Weights of a small transformer language model: biases on query, key and value, 3192 steps.
Each number is 128 + 24 x the weight over its row's rms, rounded and kept within 0 to 255. Layers, rows and columns count from 0. Numbers have three digits each. The size before them is the row's rms in percent of the matrix's.

# layer 4 attention value, 64x160, rms 0.0803, rows 0-63, columns 0-39
124:075129127147121130125118161121156161196113140130117153166129099138138146121146111133147114138103134161128132114100162130
103:095096148211097127111144114117136128111102136129120139155106108121132117153155108127130102130119106094147125163172121121
111:104115137132122126122121152089121155156126120120093137096168124136135106148143092122099097134134082142134110086150109080
099:110108131139139133174138171133153142110095177101142135108141127128100125177151118157132131067105141147112109133151081132
102:120165105131140123142110123123126127112112110102131167095123144105116125185120138136107182130102145136157129122143112074
102:139144200130115137147134132138123165105132101142129147136125157153137110125112132139126114110165140160136132130127163110
092:126139152082152129157118131137137109131140134170148133080110150142090118164109122129112104096124135128153134125119176158
096:113118099156112159132195101113086116096140111100093139157143094130161124138202113118141098133157091119135166146130119111
115:099112113120134156102180136111174172137140153141154112155114105117104115133103161118089127108175100131149133128132099126
089:126126120110143143142133120114129141091149120135153096145116086108117137130149143089107148135158126109125136165109160133
104:131131125143151141134155123136097108107116153134151120161159131080141097134102121160171145128140136130105126137113119097
100:154128152150163124106074132148170112144134151102128069132129109113144114124203120116097120146130156159145096146153134139
097:118074115166125165087116137111136150102113106131101114115096114121134124115150129139116105148114091145095162101126155179
100:116134153195127114160113146121070091144109157126168113115131178075125119105138144169141158113096115176109121164145127122
104:137165107134103105141099118104147112117132125125122134130169133157140125126139120109104122124149101083137104133120088122
100:150181171102129135089144126108122134147097186134071139177156114105109161115127118127129133129132094114130092147098143113
102:098161134119129161129153102115153145140139090131106124119137129078146147116104111112118102138110121130121124115098105116
095:121119141099130134144098171132147099158069171100142139153088095137175145146101107145124174137138144101125124124112149131
097:154159108157128151113083110110169074140112148137124141110105151102135141138131128170128122160115148105138143133147122157
104:099107132128115148138146093112097139134146123114152094143116127137118120122118121140141151113096082106113114128134148081
103:090120126110117149131120140149144106113114127115119140113113135117102111105129147128103118130131137109141152108084105116
099:122097126119155121142106127122112135133129120106122130140140125111118123120131097089166179131116148142141160124117130121
106:144127112146183106110089133157144108156119179151097128092146121142119128140146137095125155134122160141154133097148145099
107:151110143127146157119147120149130119119163114145093143101129111136113113075126112125070152120158176116097126123161151160
090:151113130109125146149167182131176119118137126176084154120132138124116145128101110129159095120128144126155148097203124118
108:104109121099170088110131134127125119122127114135089127140108110126136134155144112107168081126124140143117114130140138138
108:131137146073118133136142081109097097093155096167119128104133130140102116136114094126134118127130134113130126110123151110
098:083066103106066135131167153113125120127120119132135138141170114097140155106128146145117086123142125117132179147075126125
098:108100090146135126138149143055112171126102110131049130136107131156096143131157107143155137135101103149150115126156090150
100:097143139149125159111179104108125124104088112099130138087126114143107124163152126132111095114135114133145119069155170099
101:126142138157137165118115151135161122151125156117154111141129131121155139108123130122119136120126135138174177121135101092
091:117156148138129138109153123141141115164154108153124099139109092109190131093138098144137104106124165181142155123155147145
106:106162167179120105099143171116090129070089127125046137102135161112147116134112116129159124155087160117151158109134135127
091:156172102089182144129145129138127120148157119147152105106179152104145124103098135116121126095103170149204120114139123125
113:129144157108118131148126118130156096106120142101100118102148140135160129141126115146130124135141120165117185083107126141
095:140073177128161162158152150121130113084131111129131161138100141090115121093158144115132082122141115139116146125152097122
092:147141145166128166083115183100150140111110134097171106087167150113135114118102131121106205136126148129180165117162097090
098:129128126077160119175126147111118113113118101123095125126110150127056130165134097151176158118149101118087118133118143126
099:135147157124134121136152145085157171112072169149143122127093138116125122161127107152098135128128134137167092124150107125
124:095163177160146158109112119124128169120127112156101191113130124150107122076078146108117123123143128107130121150157155098
110:093129102128143161112135118129116113154093094174108107172090115141138121084084124146146137079148121119151142112146119119
102:142111116078132123159097076135102140146132135118124134153114113137108100098108137146115115137134149165121081163161142102
091:103107116088122136114120133111149161137113137157100120103119091120138143134150154129133059152122178126106105158149128167
099:165172169125153147147125122119146150122176100118165125088139106107139116137146136122143111124130172152111152181155133163
096:130143116135152132134129127109111109130110092163109115166146083141130106148162138146182089115108162124118129113118140151
090:105145140108116135113152101149170128134141157118113126127116154139135123100112123130154121127140117135130118127131132188
085:139130173159150131133162149126110116139168144086127149131144129114150102106128108159147130143134179125171118123163121090
094:157078153128122098106144113101107121149130137162151132120171124129090099119176139164097086119110126135132101113151122176
107:104120135104124149105119164114177096135142104124120137170167110122147131091091153098114102148153110135120146144130108080
107:152131123134133112136127121120098116131137131156114124166127116095143117157121158120112122101147090071102126163111144127
086:161145122117109118108134086144143136155114131112126127161186146133092140137144135104111156127110138098103096148121151133
089:136110160168146103130151160152111123159145143145174098172162147079116110152131140134153113122134130138104135123126101159
087:153150124110133144164139122149118135122152057132166114150150127148147145119121154088136112106108112097122108184106136109
096:149167104131110142150132156133122100093122103155164155111164117108126122103149109134095137141115083138113160125154104145
112:129108062128165142139136155118146121099119128139119137136125111131132114133105130155139140110124116164143152109164131112
097:072101148091097132161168114096144126128141109092114154102108084154132126127123131142141131114124154146155157105118142142
089:142134150109130122118115143130154151113122096150126104095135110145142114111146155131143116095126115131128086103137136158
095:128125153109116122155126113131185154127087122158140154157121099147159146127125114139156177153124168126137124111080143130
093:113180119121159150144160174135159108151172134107093124147161121134192140160114113154144102131129133141106137139135111197
103:126136145153153113146131124102106192096086162127114101137122142172142123153090114149145102141132090119129123152094114085
108:110146079172177143123105166126088102127132124112114115118116150115135129141138138179137157122108124144138189145137112166
097:134129105107135131112131145135136114135137131175170155176129125099092112062122145102147106089120151119131145171133124127
097:153121128146117146113138116139100151171210119138102125155141123083114130085144158097080101152170132131128132132157124159
086:135149102119127144101122119112103129148106118140115135161084159094114101192123146142117126121135092150142125119137123127